Weights of a small GPT-style language model, trained from scratch on English Wikipedia: 9 layers, biases.
Each number is 128 + 24 x the weight over its row's rms, rounded and kept within 0 to 255. Layers, rows and columns count from 0. The size above them is the row's rms in percent of the matrix's.

# layer 4 attention key, 512x512, rms 0.0285, rows 475-480, columns 128-255
size [105 104  98 111 103 110]
[[ 87 131 132 121  93 129  59 131  92 138 140 119 111 125 127 149 119 117 161 114 110 145 141 156  89 151 120 111  82 149  95 163 105 118 121 129 129 129 175 135 115  88 168 114 167 111 106 179 113 113 120 146 150 135 160 130 117  89 129 100 106 127 133 119 133 171 134 126 212 136  82  88 107  79  97 139 131 150 112 184 141 148 100  87  97 114 164 137 132 107  96 147 176 150 119 138 137 121 200 103 113 147 113 122  82 145 171 159 137 105 157 124 143 128 115 140 159 139 122 125 122 134 130 117  89 130  93 140]
 [127 123 198 138  86 152 163 136 146 172 110 128 152 115  84 124 141 122 137 129  88 204 116 132  92 152  88 128 153 148 161 110 129 150 141 137 105 114  94 123 141 151 172 147 142 121 150 155 131 115 126 124 123 123 155 106 124 141 140 112 132 158 129 150 142 112 134 190 118 167 119  75 123 140 128  94 176 132 132 142 139 111  89  92 147 117 129 116 143 133 109 116  84 112  93 102 132 110 126 117 120 148 153 133 128 154 138 115 165 102 150 128 127 155  97 112 113 123  99  96 115 101  94 146 119 128 125 111]
 [185 131 123 162  95 168  82  72 126 134  96 144 138  97  94 146 123 125 119 156 131 145 153 123 149 137  93 183  48 155 143 146 165 149 120 103 131 154 109 112 125 167 128 160 157 110 141 111 182 146 155 153 108 111 123 133  91 132 175 165 113 133 149 100 134 118 139  99 134 105  93 158 126 135 109 105 106  96 126 134 117 133 134  78 121 128 119 106 135 126 143  85  91 130 115 121 170 115 157 132 132 152 126 105 130  80 126 158 142 133 106 138 148  69 109  82 137  91 127 141 113 113  85 127 117 130  97 120]
 [118 162 140 167 121  86 140 118 151 136  96 105 133 110 101  91 144 127 120 121 116 151 108 120 217 137 127 154 128 137 136  63 144 116 111 131 136 139 112 140 110  94 124 111 113 127 110 122 146 107 100 175 111 107 123 130  97 167  86 151 150 114 121 101 131 125 177 152 135 103 158 145 154 124 142 138 113 112 149 152 130 135 130 157 108 131 167 131 136 122 144 114 138 107  99 145 115 120 125 160 125 106 121 151 138 105 142 111 116 100 103 138 124 102 125 127 107 152 146 174 174 121 101 141 118 120 124  77]
 [ 89 135 112 127 147 142 130  89  90 174 104 108 121 131 111  98 108  97 126 125 111 138 211 152 163 127 124 154 121 141 110 132 127 136  99 137 151 130 139 126 139  90  93 128 126 141 107 120 155 138 111 132 105  67 149 166 157 127 105 124 153 104  98  93 101  81 128 128 116 115 149 105  83 132 120 138 111 129 189 123 127 168 152 127 106 155 124  85 103  89 110 129 167 160 144 109  97 135 136 145 135 133 106  97 121  91  97 128  91 136 113 141 141  93  99 116 119 147 156 148 125  97 132 148 133 127 173 124]
 [ 94 131 134 120 115 113 116 125 170  96 105 113  79 127 151 189 115 102 116  76 114 136 135 128 108 179 134 111 118 106 154 127 128 139  83 168  90 175 144 117  85 153 142  98 135 112 186  67 124 155 136 134 125  57 120 127 141 136 127 133 102 137  91 128  99 152 124 115 140  96 146 127  96 104  97 146 123 174 159 130 122 123 114 128 172 174 116  86 110 110 117 105 128 172 131  85 138 153 161 141 151 152 137 117 151  80 143 176 117 125  88 132 139 142  99 133 120 122 139  97  97 136 113 137 151 170 138 134]]
# layer 4 attention query, 512x512, rms 0.0283, rows 476-480, columns 128-255
size [103 102 103 107 106]
[[126 158 154 127 149 107  96 152 100 125 112 156  93 119 122 158 132 127 124 132 149 106 111 128 105 117 132 113  89 101 130 139 103 135 167 138 140  94 140 115 159 110 158 121 114 104 161  98 140 120 112 128 150 147 141 146 151 112 144 159 126 110 120  86 137 116 117 125 147 119 148 114 108 134 122 130 104 142 132 119 148 103  82 134 112 129 131 107 109 107  53 147 146 113 143 140 145 155 116 108 150  84  86 145 110 148  81 146 124 111 151 110 141 120 126 121 158 148 116 122  95  98 134 115 165 118 106 124]
 [125 153 111  98  80 129 140 112 145  84 117 121  81 184 142 104 105 144  97 164 136 139 117 144 152 141 180 105 135 164 154 136 119 138 118 176 152 145 162 101 103 135 115 118 108 107 148 122 121 147 129 113 108 126 106 176 129 121 175 117  92  97 118 146 122 150 144 126  85 134 145 130 149 106 160 130 118 146 138 137 124 166 156  90 130 101 151 154 174 133 134 117 132 194 124  81 130 127  92 156  99 153 167 109 111 104 142 117 111 171 134 132 122 152 147 122 149 110 105 119 147 149 161 111 149  95 123 161]
 [160 172  97  88  86 102 144 183 130 154 103 153 148  65 159 139  85 144 130 126  90 119 145 114  97 103 126 152 120 120 114 117 112 104 168 112 121 124 106 126 139 138 121 100 130  87 132 120 106 131 137  80 112 151 132 127 138 153  97 109 151 148 183 129 144 112 129 140 160  84 121 154 123 119 134 138 130 107  94 107 132 168  94 142 188 109 149 108  75  83 138 114 145 178 136 112 113 150  95 155 116 116  76  73 145 126  99 155 140 143 116 121 134 167 119 142 127 165 108 136 111 126 104 103 122  66  72 108]
 [148 146 115 120 163 107 142 112 140 148 111 162 122 127 140 125 124 153 109 162 156 144 130  73 133 146 154 158 146  95 151 139 174 118 118 106 128 145  86 149  91 163 123 101 119 173 137 148 112 143 119 121 134 138 140 180 117 141 130  77  93 177 107 131 135 110 142 146 106 150  95 149 128 154 145 175 132 122  89 134 169 155 117 129 105 118  94 122 119 135 121 109 164  94 118  92 150 138 108  99 138 133 145 103  87 111 143  95 116 117 141 117 163 115  95 124 110  89 120 109 112  84  84 140  64  87 147 136]
 [107 140  88  91 126 149 174 129 110 143 129 113 127 118 125 154 138 113 134 102 149  88 159 145 141 113 116 130 138 148 138 138 110 155  86 106 103 101 122 106 102 166 148 102 117 126 120 118 104 105 133  89  76 136 132  90 110 145 120 139 145 137 120 114 143 134 115 168 131 159 205 160 150 158 133  59 131 113 110 128  90 143 161 119  92 139  93 140 103 134 135 134 151 133 114 122  94 148 147 135 145 104 173 114 154 144 129  90 135  99  81 148 110 126 133 112 144 155 123 143 133 116 157 163 157 121 155 143]]